python train.py --num_hidden_layers=8 --hidden_size=192 --num_attention_heads=3 --num_key_value_heads=3 --head_dim=64 --intermediate_size=512 --vocab_size=8192 --hidden_act="swiglu" --norm="rmsnorm" --norm_place="pre" --norm_eps=1e-05 --positions="rope" --rope_theta=10000.0 --rope_fraction=1.0 --qk_norm=false --attn_scale=0.125 --bias="none" --tie_word_embeddings=false --parallel_block=false --init="normal" --init_std_qkv=0.0394 --init_std_o=0.0394 --init_std_up=0.0394 --init_std_down=0.0242 --optimizer="soap_variant" --learning_rate=0.00349 --lr_mult_qkv=0.7 --lr_mult_up=0.912 --beta1=0.95 --beta2=0.95 --lr_head=0.0057 --max_grad_norm=1.0 --warmup_steps=200 --schedule="wsd" --decay_fraction=0.78 --decay_shape="linear" --final_lr_fraction=0.0 --batch_tokens=[32768, 65536, 98304] --max_seq_len=1024 --doc_mask=true --train_tokens=132900000 --max_steps=2310 --dataset="wikipedia_en"
Each number is 128 + 24 x the weight over its row's rms, rounded and kept within 0 to 255. Layers, rows and columns count from 0. Numbers have three digits each. The size before them is the row's rms in percent of the matrix's.

# v: layer 3 attention value, 192x192, rms 0.0549, rows 153-191, columns 0-95
# o: layer 3 attention output (transposed), 192x192, rms 0.0713, rows 153-191, columns 0-95
# gate: layer 3 MLP gate, 512x192, rms 0.0826, rows 0-19, columns 0-95
# up: layer 3 MLP up, 512x192, rms 0.0807, rows 0-19, columns 0-95
# down: layer 3 MLP down (transposed), 512x192, rms 0.0837, rows 0-19, columns 0-95
v153 095:142098138134096138146114184165134125119128104139124133140115130151136094110126119112139115081172110112128151130126110130164153128133120131131134145090071142165128142150142152127158169154146133110158101087118125132116152136125123086104128113121139093095139129083143150121152135162120127150
o153 093:142131126126168082138145117152115118111116098158127134141136135162138102118131152129105144162152136100176147134162112091153133134117118129146086147105123175107145194118146080140088110124139126070124135161144103129156104124156105102145160132086113163126129154130161072139159139114147119113
v154 106:162123136107138104104120142087141153113113113171142126128144090129203119162146099166178137088111134127134150104124142122165076130115130083117090149110104108123118080109140143142117141149139107092165136091086144129109119107106086157131101102129159157108087128116132102131087130116125123122
o154 104:167134092107098126140124163097099106115142141119144148132101130118134137123129109102161137074121140127119116135111105117119153155168084131191104119154094128143139146102125134125118122154153079115107145124127136095133144104125135112149136132176124146150115099114116143118112176094129102242
v155 108:148091124108125124101117139157142156154120131139100099115100138124145123086145107136196151121132142129107087097093150153137132145129112146087093105145128116130123119125113128108124137127112136133077164149121146145094139137107134141173113205147153152129124073099118141126122148141129122059
o155 102:131131076154125131132125162145102131112141121147117138125120112108132116117110106140150137100149132112104162103126188148061141124140112113135079151132106130137092145161144174102133165152132124137139120122145148159118156133109106116063139090122125108119126115126105111141116097102078099162
v156 106:132120161144137105096137112119138127167117119164134168159130152156164090139104128147162125145101106163149145135135130106115072163116144112097145139116120126110163079097150096130177140159080135113135124151134127122143128157140144132111134155120145119116141166131123095125146142122152113101
o156 103:039080108147132100091160133117094170079130115083153158141133167096110147152110141138150113127115146160127087139125151118122116122126127118150159091142154095139109147114131127135148142144122084142165099139135157120169142096098111145175147115126144109136108121118119137108136146144093117160
v157 110:129157133121120102114129111111160137114097128120143127102089167151163161165143107148165122138149170154111116093110090125175144103154095109068115148145192142150118109123136142152131141094119115164143131127131105104118136113115135129125113162103183072171106125149143070141140083160158109102
o157 103:101096106133124086159118111139128128123117119132151165181150117118151133107103091151111170150166144143113121096123101135140099098129138124138081112145150140142113135090158113148127140116142136112115105132150137115106094141145098107108123144143107141113108168099144145087099133109119150170
v158 102:112147094142144149104116128127121112157157086135136095116168162113111136172129096129140141078095107089129131143101107119158145081093142073105128085103150100111129130137126139187095145136129125113151163098132149168115139119130139136088127120108144129159145142111160080106151137103124108150
o158 101:082159096111165115082102137144106123094117126125116128144113143112117105090120080120130121124140110134145115126136101153088128156131106104100138150099146121145160089130101110128114122122119129185101133121170160117131121150153121093134128158137139148121165173099122088109112105121095086145
v159 112:144128110129143100151093151124118123163145124095113150080096164142101150145134138151118111124113157110085135121143146122132129108138124178073102125135166143125144122126069131097130165163085131118107142151133093105129161151100119117159132128123097128114159163126151144113120148112124129111
o159 104:124146099093107122130132111106143143123152085154144084114112123143170071129111120104136151121127128127118152094135120111131143107140075081087161123096099114143116112115119102130121117106129152102124128140121097168140142138178101156129115095073115103131122156107106122125173085134089136075
v160 114:173114119130104142128113142124133190083110131125156145122119127106105121144097106135139100122129121091150182156117111127101106130064134119161148109104108143162111105161119116064097158132144138168125125113114090124175141119159112157102099129133131141134109101137137124101141127135113110077
o160 109:132142141101124159157171148118120127123149113135090143092137111114111126153142131187150082127128091113171099144117101123154134105124135132129076131162118123113133160160139128093126135133136154082173121131185095153144097116151154108109118101158144162149091100123146144130129110109111105126
v161 101:128100109151098156102151104142110122064136136106163123146130093144126115096107139131105151110076177139111165134095146139123137130115109109100120139118157131134184138140113135147158094123149113085160165122129104083141103115087127115166147179136094098117163135093116181151130145156088112122
o161 098:109121177145151133170129097150115122130117125129091103146119177137156111150095101094133116099120178122128138143106141126140151135095153115129118098092157111143125119090108147139093130141170117145136156137109122181138124124092171101099125133146173082150144149140124148143153128149156131136
v162 104:112090073114133157099128123135130140136112162140149140138125104129126122120126168114141110168103171121124156128158171122089162136117102090117145168087106101147168143151151119157099143126151130150139127139141086120157084112084149126147108113114103123121113103175152135143088135156133154131
o162 101:135116103118133128146088102099132063159112123121101105151099165091157149112128119110140106121167127131140162111135116125135120132101149138103092124154157092105130153128098106107136211162128109111127131128109130105118152101138151127134106106125151141110168101137118169138144149147118164135
v163 092:146149102180128085083128159103141131140095097112130141122169117158113180145134103095112113070128115120121152161148107131144104093161091121175141149152109084133124169153135094135118156105156107128137133114132126105101101113107160129173106107140130122148167158162135123135113119063138142135
o163 089:099140116175080085112091073104115100131150136119137135109115106124121092120132101129090104127155123096152152093088141128167151129168134171119159114092113105115140146105121131127115120117103167120136146126144131110140157136106099110123141117114101127146116141126159107128116156120111128151
v164 100:115132130128132091128184103085148090094104132132112127141121136098119140144127074140109108101167135187119104097146132108105149096165099146137145153187165107136145112107158140152138122131141099154122122157125156143096129141143168091098149167106116131101133161121121109132132128129105139137
o164 096:094088108155083127085143131145145131111140104165107152132136096129125139130122116124195172150155129129131113145133127183144100137163157144074145103131148109104115114149109101123072128111143104098167107090136103092106112134134139153108115117097115114122150087169110110087133131114145099167
v165 094:094136163141162127123142135119138111116177107098119136187158124097129140076154180137125106130124149132143140137134077150127162120116112170113147198158094136127144125125120052122129174136212105136115127123131162135136135151130161138095139130106115142114076129078146108127151140110126112108
o165 095:114120122107104118092086118156133101110122120157179135124112107107127148111113145091099151165180114124102146179123130144152113152122108139108121153129163136088163090111143147147100124152110128107155106120155130144147138113119089156111130097125114143120125123141126101129174132118126159136
v166 109:139123121145097129159154183089117162124150125144155119089131144149143138097128171095101169158155111110153121149137149141136160122136104120111114137130168134166158160141120127085105131179124116111113162157089146071143158128121147134101107078132132141090104107147156080127097151107117141125
o166 113:089117118139129142129154113147086131170070149103124146104144133120109122139154139122115155157144131201162124116104113064145104105126131139148093140133115149156138121153137140131091108110130128126117112158115134078146145160129150143121130142078097126088146115176101127138181107146135118134
v167 109:134139150157133132146183119160124147164119131134122092140129153159146114164114127139096138172137102136137137128136123135089077143165116184091120176132176144151115135104093150138150135177083118154145147094098097132079126184144136157086116136121100144088116145118133118126130108096148144155
o167 101:126119128086120184101123091130128146158128137143150099100166155116137153120117156105100125155082105188129114154139093121156148167148124159127101161175115100152051149144143165132124126125116103125162122174134080114131143111143108153148151135112088093131110086131116118163094093144085148102
v168 105:124132110137115149095114139156152136125117122107091162122094137152126143129169113116162150104142118158094108127134125144159150152120123134101148131123103118089136145061135192135118133098141162114121132198183104135172125149128113122150090072126081149103141117124126161113182154150124116172
o168 105:127174157152104119125140122147124164139119150136099138166086124132126123150096125118117123106104120142127167129130164139124139167100114145150105126138102136077127117137103104114111144167107087154114147095094104116090103100147175084118142115127160113109119107117125142120117130111102138107
v169 105:099112127138136163152108158117119134152167144124131115137092151094094133078161176148143129102137118158111094146184103121137118137127111115129126097111159077125077105146151116172129155125121118130117168125150154134114095111147136102150174150125108109124120147124126120146127119086109101134
o169 106:087084159116124135060105145147142124125125111132098114128123109177118185143120127129152137163138161135113177098107102120123118116132122135134156097105134167093115134108134119107120114121099166117107138156113167138113158114094132127109096142121081134165128149125174119159132114108124153130
v170 108:144107128126111094113096133134130102103131115112164177129122145156145124178106162133132146108116150150174116104085136155137139122145133153186110133082148149103122164114166125130129112128096166115118133107151124131113114188165119153152138173136136157187121121177099137123145131140124156105
o170 103:115132153183137089164135147124132148112125113134143164102098069155181096136130135136129116148118117130132130145085184094150126178147132089110098100204119114103121128124113177117146120133134149115139137086144103120139102120095160140139151124106125116162134152133098133137120093120169119116
v171 103:128150110162124074116089156149120138152088106135177089136127175131157136117110120179134155139103161147137177070092113155171142123134126142100145151130162140160130119126130133115135158113142139149148143129131134134131156157116160099162125127126118153147133122110176135153155139144158150133
o171 098:094116119114146144208149131138109106166114126134125141151146126119147122115129089130124184100158134107119165138129128125142137145116146160144115112165175082137165103119149109140099123110111135121087090136127153132143193128142089138120138129156103134148121153141116136095062141143137097149
v172 104:139138125107153118131121114100123133131134132112132137138157157169101095104114112118089149100103070151088128112119135119126136138159100112150133114164092092085135127126137091107099117126135108079154142141133120118129108155146131108136114112080149117129131098137111095112112134120105161154
o172 106:116094149142131065124099133134138083124140135140130141133084153107120129139134184112137098139144121122144171114127134133181113126139055140139138096120158135155127105145146140144142127097130111103109077151123133130163129130103160116163129116108126160146132113128115163115120091138081136137
v173 095:129167137114164135148128069132123124124092162161103142145123128115148152188100177133140123092118097142134101130092128133130170151107107140105136124143150139113107120164131116154106108152137105148156089136117100131131117118108144163086147111135117124136128127103142131117129103113175104169
o173 097:108130124156135137099158078153132103149114149098154136138155136104133125128152181129108079179155088090163109169139122130148138096134100149152129142125145111121136122117145107142095168161180069131144153117136094132128128137133132113129139152156113108131144106152122122125116158179085141123
v174 105:139115120117153141150155125126150103127127129171132100150127160105069087165166102096114148135092130109087141117115147126146128134145124126099141119121188130167130119109148109122124149113119129071158143130171111106095101163123089153128124157175139131119115092139129159126149132154149125160
o174 096:060125121133140151115122112181120131115105165157153156152104123127127100120152152132167142125151139132125135176103144152094143157134131103133156173138156124071110171125119138124129110140127094158097142129128153115124114099114160129143148147168075086122100103150126123128148119183074139138
v175 109:093123155124091118097148113081134143111096125164154110097130084130144132143128122116101130133122127124114106109088086147102101129111155109095162171160130109146142099111125119095120147133124104118123133161120116168146104122112145141102148140155153165163147141147113164134124145090132119181
o175 101:151096150079115088139090133166130151139131155152096147117160148106100144154120105134115135137118117105148118137064110100130082118139136179137137170094101124117120101087149123140136152141128120123155097133162119075135165121176112126101104090146086118109158159132124089147125115169107102120
v176 093:098119173177128138200159098112105143137145117122126049129153118123140164158106130155119151117146141134194126136138129113114134139145162069142152114156167141113106137119116090135130101124131120130132135132132135141129109143097146151159100143183091148142132094141092124045108130117125130137
o176 096:097109163110129121113166138188131130124123151068133137166121179153139127141081103163155148142122087099163115115084156106168119138136047172142117078135133145143111136121133140118075150119111139138103150097137136125139142153138106112116141113165143106083135121155169107155111143163138160129
v177 104:145133137105139113188147153137157103109202111128125128131154118166149183125139141097162133151121133144135181116107136111131104093133135136097145134117131116160126123109132083114173153125146134094145125164123121092150132089144121063124149145085145106171150125106099107138131130142117110145
o177 102:127096121122124098121151140169097131108076120116111135150144114100151146107118090101118096111107096140103119135093135098139154118120138135169128166119137137126168148119178177110137114112154135096131129079126087154126130128148140143158165144112145105169112157106137096127131172103142142167
v178 101:125151089114111149128119108090138125111140090123133140089119142129139104137166097130095082156166151134142130132121141120162109094133106087109143177115129114145122097094130073088126145088159157166134171131121204119120144136132169091128116145156137140124126150134134152123155131118128090100
o178 102:095124150134104118114110109155118149117120159133111168115148125150191118150116109162161132150112112111111159110078135138177123134130151097157107111175146146159135127120160129167152135137080109108137116141103177108136145128126124126116127126147122118152178180109131130111122126104119127156
v179 097:119121176165114119112170121134138140124149136161177135134132095152112125085111146126140134129120130168125095133148147059145130150111125109096110118128086125137088121158138144133123163142151106080080129151094156146106137089159127133134137131167102130130129155175071094142139130083087098169
o179 102:113118088088108125107114162157160159121099057114156090099108150143146173108118097125174100117126145153157136124058122103077089149154142152171128145117164142120135168143132142126123097121132150077146106147124186118128146141105093127122093129096107130134142122119129146156101170151117135163
v180 106:108142220137145100144152111141107139087154122095102125135130112125101147153116104145157139098132140097138097105108128105129148128154107157160126110105127091087139127141106085149107124052114137104154079129106139133115077148144124101119117178125148156110150120143075131125155109099115113154
o180 101:130121153133124115132142086138150127107125109128094131142119148159104122129099123110110122177121119106147107151099105140161124128158155114159109108147129155057092098113146130142146132151195167135092121137139095138122110160114141091103136134133137115154092124159149143126116133136112112097
v181 102:094080125147116147185121109145129150147124129099127106121130122163116123092119152179147150128134105128082141130102135119154065134138150115121134118143133169150132090102110092112131121100168171121125150126161151133121146128122119119162133105132107142126130106087114128142148136061122150098
o181 102:129143135104131133159098120153118137136120128150175129155088149128159125158146152140092142098143101102149173159152146132141136168155114079110110144087123140118094177111140149112124163121074171137132131123065184113132144087149078078099140139146167143171162156109129114134117093130097103142
v182 098:083151152155116127115172132164146123119147129130163173087118115150130142118118115201113135102149193127117111120173115111133124095174146147136148123130111147163146128091149150131127136122115130130099110097135143173138118092080122131173143114147125171116136155106127147123111133104132124141
o182 093:137176122161121146174120147136125136130140117180152107134112177128109117139121069130134176126153139113158172100124149109132180091142178161124180152151126136139144133077126112134120108146113140140148142117156137089147129168093115124160127145119110116131130123126119096113154132143109102157
v183 100:121131130121143159214177130058085118109108120133120106091110123116153116101098119143105132148138142125158114110137122125128164141174143132173186154116115136107140147129113159147080141110194132128126122155120166106115138154120128145140121109134163119121122126112147101144130162126137122070
o183 096:156132103113152130127139110131131153168117139083164111142102118068082076117149152175126107150149143110146133153128159123102122104122125163098115138158137146143128133160157126139096132124128157126148121122146129125126084131097138151123099132112140146095168108136134127095123124183143126149
v184 102:110154112151123171151137137083152112117144122151075141108109133113134118100044121128127119084136153146118099159131135107152085112122127155111079134105111106124148117114105142104125119141139160126175101217114121143102107130125145111167154127109099147128144134146127148114138160140130128090
o184 108:118119143146100157111128105093100146120115157148083118154136139135129130143117157136178094132174166107085133113114157159125136113118111158061133147137151107139143148159132133129130138165129115166139131109150100102138141153130115144166099168135093133103162098113103103134121162149122156155
v185 104:128122182148107119137124131073129090123170110080116080115160126081147117124140125119153124125143104134106114168140163116125181135139118128111153164142089134135095099144116160144125125090063126128115137149129174099125130143114137160100133132102104129167148138120138159140161129132122110184
o185 104:132089133158134147118160114167107131156097094104131106119126106164126118170141161134159159118120120161143097173107153112072101111150143122177133108134062124137119107149115129101091149171108129120146179128162149115094081136144135162117105109126159132126132157118141118106163102110165156101
v186 093:164126131140135154110115118145141152144144128089136109089098102135086090092168142099154148135154141150121154105142117103121157124099151154113159124116104139142108136167141148175113167119142081158126154143182099185139127125144118141153132140133111131138101175162147152172128183103116117127
o186 088:154116117102128119130120118145134107118096115114067106159080142154118097115139106185135130150148187137171135141127155166106109117138183143134133099127100131125143142119126132133134169129108135137166169155087128186126101103146163149121118139110129097133145124098095144133148112113119110104
v187 098:086114147121118162143103169127086087157107133088159140118140125085137183146112101096090145130140122159135125098076160145124125136140129131107155094155097162138136143158116114116148137095099148140145097116140137098123103117122112141123134135108119090116146156101145109096106113118143106125
o187 094:100135137115143074143088146147092134173160117085152106103136102126154140148163155126112142100176142089153160130121163125085143116102169098150129153107152112115127135103115092146143123156125146094148155137127133129121123156155096128133144093109172136136132173117155133112127121134179176102
v188 102:147118131133120125134125122140100131175109138159174107120153114124184150102131133123162176136158094142149151149146195124112168102119168168114146125153134119093149120119136131102108172115128089119103126126144091115089173093117133122111159097125118129104170131161086119142135115114177139113
o188 102:138144103120088115157149097164177124141114146130158123098136118096094088122142101122163129107141153148142162084109133094107124113121110134113088141086152129139122138110127143090105134104096106116121154166035144134142119162127112163138144111146132164154067128110142104115117086130116126131
v189 105:147150137121142139142126142114111191170146111125110133122150123138107182139143105111126119128100177105186120078145079124123136117142108133095109149118100134136061148138132125210125128106155150157119087090134136118120143128084082123127095113098177118106183166117129086123113144158108093138
o189 104:126175104105144112132106110131112078130123129141137077133142168098144112130138075102115125152128112131118138123156130158151138105111130141132137099154107166127145117142150136141099086185110142113111173157142143141071140115155113121129130134086106121117127150174121094120126147084136130129
v190 100:102148157128116144125127112097173135118133150133161175122132168192097113173085120133138101160107133139135077144149148109110135105164124147161147111157129152128164109174176138159112121135132103103138140172114073172090141123139152144094104107157133163107147120109091110171117110170125164142
o190 098:106110103125097135102120120133142115134106147128073103154148080097112153108116129133149097145128108166154154092152103139156132132102103130112130140147162143088108136112148155131139064177125147054183066100109114052120117137141160105129110170112119150103119151141139142129163112144154126118
v191 099:156127097084124152116110090143169152142109107144116152127103116159119096179136120110104170150168136154137115156087098133093108144150131093125171126133110108117127117084152138107143142122099130077135122117133118150167098163126138187125160125133154137164132165116106166142110134158109121129
o191 091:171124146143095113149114099128144173133137151113099118126076127132141132144088082139064121119126141087103081134119156091145163139135116189134133097143142128103103116146105119093175115079145092120144145149094125128168121104137125105108151124153107110137128130132170099119107112153170125168
gate0 096:092151101121127161131089092116128133171172106124151111131160168160107143095129153131103109141134142167146111125108124150127143117074139125147083127128144131139136098121102111164098115093142159131073132142116103118092167127130121102105082137160078143112111112113175116147181150115131132098
up0 098:136120147106130118115158135121127127139111099131123099111103117092124128137137100159127101162104141154109122165129109147125184161189122125125129096165121091106174121098095115142115143128131123119163095148107139107103116168103112123129124123166155130106110150142150139125120155119143153131
down0 096:113136123084086113136145159127119157102134143104144139086115154158169133146119149141130155123181076148149125135096171114091184172160094177091095141134155131136159077062110160132113099126148136126147137127130109109138131141138137148128127155137098116118114146138135105100107110134120090123
gate1 097:129091114159159152126150128143119146130154116101133128087151147140140134148133105118119139109150190093087101122130113104133106109139096103134126112116143149139138121141135121117112155163172132082191131130164105138154117096118158149120128110094122093159168083108144092133131141090098111109
up1 095:104143112133109108154103149113142149044120098141143128142131112124085138106120107134124131138150153129149085146165149132148147183122099132112158108131081137120171133129165118084169124155093136140130102135146103133127102156078119178105132096124146103127120108090106105129126098077117165111
down1 095:115145105134116140099129146091086141114130116130160148183126120094114128143126122107155118148149124156146116142118115163134181142136154148158134108125177099098108104100116119145146124136109147093071152090115117175125094107098099089130130104119130131130122149126103093091144151130153131104
gate2 093:134113132136164180131120111124103126099130106126181104104171150180124142128138135135117140160146165154147105139136112141126133101102107099148165130117161137138157138174117195088136130176157083119115107137128111132087127130113123117127157107153117161075145145127122118115130131122085098136
up2 098:106113135136138117136149076139146138122138120146070123136149141121078183172168124137141092102099121139096071106137135137112123152140120085121089155113119118121128159153101118115085112090106109144099143103178111105116148109117149136112143139099105114117169118120158129139098081115130117124
down2 096:133117122085118087081140159098127146110120120132097156175082062121131115151140089130130135133157105136133150148111098112111127127169113169089138110101101120131112135124102096117128155106175159120130076084113117145110137069131105135132146095162129146156151114183104097071132112078137102120
gate3 091:163120141138157171127115101134117171129152132072086144114112126140141139149170119117137122130151133114153162133133180170147103150141156126160081154139144126141144131114129109129157135099102113087115110122105115149171174112098137118075134073109110132128139095124097128134103132117139103093
up3 095:125108141139118102126115146081163080124156115153177132080117124143081072138122145128116100123091139137125117111147106069098124099133138179099154138127117145182093148087131134115150125132092125153162154101128135135135128135136138116153145095146169110169146161105106123126131143115125160148
down3 099:125094099113085144130156104106100134126139148099108158107130129148139104093141116147136155135151082131113174135097113143135126162116112170119122141147137133147189099127121142110104122073115104125174118116161133167142111123116143161147180109141113125111141106137112141121140131129141147140
gate4 105:159122141136117105118147164144094125139165158126124133131104094105125105130057099125127122119123134174116122130113153147125107159146116123123137114174139123128105111121083135144159134156117099072114123139121115122141114140127138138071143115105154101130094075124135148121173096151143124136
up4 099:121106116111087107116146194108098136162166163134125129088135108148122118150071139130115138097111069105133084130080144112155117150143146089136132107147129147130127148092146124106152138134153118142114100109130103144128135123159148121131084106193126122155135116140124128127156129131117101110
down4 101:120121121115127103123116099157126128109103142142125052139112153107137142110122095136087187147138140116118158146105054156137161133100169143135141127133143091141131146130126128136115131118135162156143099139116152124181110095107168154114108149134135130119107135118152067120091122166105170075
gate5 091:129126121122097086134083082136179118127126079109132105170157099111113164158165103152114106094111121090110115155153092127093134097145137143112123149114174111114169145086082090155147119119076126110082086123123137151137128127118109131142157088134106101107080137088148128122093139110125081118
up5 093:143118150127126150135120123180091143108152112150133135160103131181143052096184117136164118091164171139135129133095124119139119144121123130119158119129153137137127145163146185103123147138128114113139145103147154142119178132073156140101076107127101149124113165127083104127139122112147130135
down5 098:193121141136171117138088165139161102127102158100151135104157103125122090105106111128093144120138136161130166110140066150106103100125160132110163123129188150145134126135093146164150104126097124125088133119125120114131185134132150121111150161108115090129131146146131106144143160155112203135
gate6 096:142143129110158089146081118078109106155104145148156118097131104133123151150139135137153078137103091128130216155114177110169126074123126134134164141105128155127154138115107097100185137110178130129100092129111151149097107145132159168137130120115154106134140144122091151136112118127132125110
up6 094:140126117159139159153177125158165166123120126134094125132104140134104126115118110096134137131140086139107116139113135117092133142131116125124149131113131125145116148138138143127117078177109124136178126108149144117170175099123107080108121114120103146130113091125170108124164126165105152143
down6 096:132135094169148131147125125146133122137121150127123087124104112158065114101124091136144156099087141089129132150139130138124113119117124134167153172073146119117122109147095098088134142124122115148144084138120135096130139119143144101111116097095080131172153132143104109133145162095123133144
gate7 100:095109139119159108157150144134099087135189124124169149156124176159117118120075160128119132140155136142130118118162105123149144138201122132132117108084130152127136103205120141125107118131115086085129133108092155111135132142128110114123128125102102109080131132134077142143128115186091145138
up7 104:131136148157121125104144123171154104130138126124117102148131122115156105103113139123149104143152111115127203104111136142106086107126112139130158118140125119132161133143159114122082146142104097101150088128140130129108106139136103126102128121141133151136117098119132114038146129150092091102
down7 105:105118191165071153131087133122141168097087133088064116138073100115064129148153121120156154100154128136131171114141167136130154124115096113114146101145100147121178149146155118138070179166124103117128134153162089142138155090073121100132142137184116109109151153114165111109139093165139087144
gate8 104:125096119169112114116154100122132140145141170174136106141164052120175093138114149165145135161129129138132152107115121093148121144139126095120140135174122156141176147136098157105111172149127078117146108132138118136159130128130120125128161105119135101159127167151116122158141129117137128148
up8 105:142125125128117142099108131139129115171095080117121144162101161153091174136133159144099102087121158110132107097129132109105179134098137111125097071128117127084094105124192077147136118133137151144110119135096128109120126133181125133129162116119129138160091098133174096098126171129118132080
down8 103:159132101120091132158131160122163133149134132173145153130131143113116134113134127124149113091131095089115129118135127132137131089190122134128100138155136122098121105130137129145110129087143102137086161121117143142131125134121171122128074118136112163095103119104120141130130183113114153144
gate9 101:132162129108174144167155141125141134121142130143132146109126086147104124147155127135133110070139103136120150141095167097123123126124121109112192127188102077129115103162140133159138113122114090123123084138137088159137117166099170135142132131130140114110125123134136173172093122144133100119
up9 104:153111138152113137176126160101150152096138108129117103163146145121121134105161097154143147113169092131161129152149112155156086141108110136088146140151173126155136105152130138144125103151124131175181131127158160114125124113128105123150120158135124103163154151132136133167160120124119133137
down9 099:181119120169133094116124085167140116151130169098116152110090133116121118164097108125110116135082099095140110137073109129126128133140133128097130073154130155092109146177122154151153112139146118119109111113143136168156193118136099117144143147122090156121097114103141107110167111146133135128
gate10 095:096110145104137150159118097166164082109118123086128117151131135135095168128152119126135164127115131175155131149132131167102143131109158159098139056108161101114079152100098144096147121111126145119106125146189166112124122147156139142099148117108132133136140102127159166132141115142128121168
up10 104:140150128140122118142139122174144110091123107110090122135193148119142125123109149128179142112137115117116159124136115123123113184114172139180112139108137161152123169121102126095114150153127089117102136105162113107132126133109094118133121134107107092143159139134133140188104145134119119151
down10 097:136136146127140167137105123119118153161128121145122118118102130127098127074108123078097108089085110186154130112120146084150154157141112088108141141132116123133120194133129144180114153088130145132158071153092131132109103113149106135171092144156113138113153110096149133159148109125104168119
gate11 100:147161137150105131148151146134076161089137170190113130101147176132082114161118108122132124115097140172173133099140145126177135124120109097123135099099135094125122132145142142073090094144169143142111146141108123098170117132081106112129068123101136120154129113129125122162100138139141134147
up11 091:157129122137126117164095139134117138156169129148157096116103153119124118136189125133107129121175113111146100164166131155178137100119128117139151129089164080133095117133105119111148104108138152116169161125120135137127127136113161106145097139122059147116145139123122099138117111123141153156
down11 095:076110122106140116124123172139140121167093095114126129119181158102132165124142159135126130117106106111107166101153103127086148079118106122156142124136112119131125096155132113119110139143118089116143139153074128157130133116111131143093117154119170101157158117097158158170072152146156119148
gate12 098:140148077157109145100161099121115107094115127142197128114105155117112105108163127131123151099134104101100139093100162137120115144116139113135154128122138123163139143106137102127103076138110131135155144135130131155122099120128181136119162113104114133133087137132131117120142117078139173129
up12 093:144133153127104158122115102113160133113120131116071115098143144125099156105116098102137107134143136158115124144116131068131134149125171160122139135168160116126180150160120192131147104159161153087096104125095125110144168098179157143112128110145172116163118154130089105130136118138132146126
down12 098:106133094126168101156125160143121118149135150106114072144107129168130161191153117146106117141161101110158135125101123121121090163098126128125122182141103138143127120128149090130155143124111120132128114124115097154143110126126099142141119098111139138076111122131109117154133116130154134060
gate13 106:135125134100096089135151116086120148108118144150159144119128135136165109091143148119115137094066112152122129153161112135129163170116115137122151124153106088130087146136138052127114117126122094091143135133121106101136111142115064121123142147114130145117111116119151100134197118155158176129
up13 105:154159111131138125121143119106135161148118098149099133153145125104150137140113140108144137152144106132145152146149102150193120113114106146153128127158116143139100111166113158098110133136143123150099152135066108133142150099132105116148147121137135108096146107123101173133127117128100141112
down13 104:150146105132144100128163142128132131171141114114120136140106158115151113145108141120045141111154143144123110116097133111148117135127163076126122116103142148091139133115122124156132137149115134114142101096188126135082182120119111117111168169138142161137159148136113147102139122106061107155
gate14 102:130125140142116150070185133145150140152140130101114117108136144112141132109095144123115127150139125113109133135129077089109120125141125123149179150119136120157114158099132159123136144129135113163136114152139129166150102112188111104129118109064110081126108169050139143148161126125155175164
up14 102:119160129123139137123142126120129162114108108112111181127082141130118101203171135136105109165179152131110090150116106110144108145145109141125111121156060138110140125144115096123099107125134101165122122154151113141153135137133185108170096150086121057101119122130125110125126107156120114096
down14 109:142120076115176128121155157140126139125097155105122100147120164132134084129104124161115095116124095123173130148145153116121213132129196130151146121164121143087137131077134134107151119131152123124120094080093144163122127139121107112112127170136098119123134130160075165089150145117125129067
gate15 098:144168111160168123127158110144105146140177200142123121150151091100125143084110150170113130145132115135135117120139137123072138126097163144130152115124129168125144140153070140099056136104161137110194154109128146144084148150163107138167144103129136125079138138126116108150151156074140151110
up15 099:123075142139143104118120117116133122143134095133130144130162116145173094109135069153098169114081121084107110185135127126121104147180103110127123099104134132119164115164150182160100107131092082110130136096105143148114105155131093163144094134156087171116125133134131130116164122113137107137
down15 104:119141100152128165145123142164136133109140117136085118106097165065153072135139167082101152151110117105106129099145122111120173136106118115109162178091136122132104116112089150067139176102137122106116116083146144122120116094142151131111166128107122113111137113105122156156139138151134185118
gate16 092:118166139139140102139125077097094128135123146125112139119100088098119115119104139133127121110115084178135132182082142115139114114127117129106124097148154122127119107110128116135150156170198155119132111108137114118153089122117094144074115121158102122146112168176138095116153108143065132077
up16 099:098093154093068126126105131155125115125151142142083108137133144155103069147070123116149155127145119163101110113139146112088137115131051142137152130100097128104072120112120162117148105125112110129158136118151110127139144138119140177161184163138165124122146148118100200134127100104134196121
down16 099:072149129140132173141107130137154079109151159119148122183118105086158083163119131116212120124124147134111147136116134125141158183106130129109142082114132141131117138129134102132118107107088132114118071176114130107135091116110158125130127120112152071125120126126133134133139122126143141147
gate17 098:150107102121123105151154116159139135135081101113120134121124128128087088133156101156144134138121130094136126128162127093185099196140130138143130167085099166113132121104126139100116142147112107117119089158132178111132123113157152173119140144096125127106143114152112097142120147119127134134
up17 094:106140160061107123168093125144108143125142152114107095119108089108140115109098109174090107156118121125127082124175078118160159144120129136099132135127137149142135128130085156152161124131136122103114143170150153150109151102153147128153095156099110143113118101114152118175132135163131099146
down17 097:103177160162081124148145135096137097123142150105087147107136162121125091129148128136137134115132117138134111113131095109116185102123175104102112164128123176127089127108128113140146225143144107117120115130134099130111196107119115120130097133123123083137145110134121153134147183129137111132
gate18 096:113111107112144141107146158177094152107142148155110109135148123171130131107106147118127134127146107118107092103135150163128134077116142127153127111081141127169101146104144127138146098117189124145102099116129112172147097063129145138112119143169161137135114111120117160163077107110118168129
up18 098:108123131122121089130117122168126118140155116115113149162108133108101120139135139138138175114137146125149121137113125125172140113124101152160122123121121118138144146116156138126133082116139153146184109181142158137130128127158112159119150114108102102098091140171152113081150099104136137080
down18 095:141104085101107113170091132116153114119121138118144137085118140117145138154094126103132141109192130133122147108138128125147115164094148144125179129166112122162096130115153104126090139126095154092103123105134145150152106134101165164093132103153124094116141116156116153104121141098132156157
gate19 106:139134181119102131087120102128127121125108160134136113124153128154151114138138071135130155208087162159100123113140153168106142161160107105118166102144105134091126101136119134092106086134162125131185138141133135126111111130112112084104111129121094107130134139118138153140103176149140160140
up19 105:118165110118127103126132165114141142141145119156159120138147137139097139132117121147112102116132117137118145106170140128102123111118162152115122158146153101143086112125126127127151130099124111127139136107141158144151083145127114118130115148160158118129129151162104118129146119101090132114
down19 108:113098140161208137115127099120143154133125162160118127101144141105087152148149129137143099099156145119124130123132120149065140132070147134153104142126120131163135153139106148141144175128130112103125135120128083080123151120141102126126126118130120128112101109115139124122138125125135162153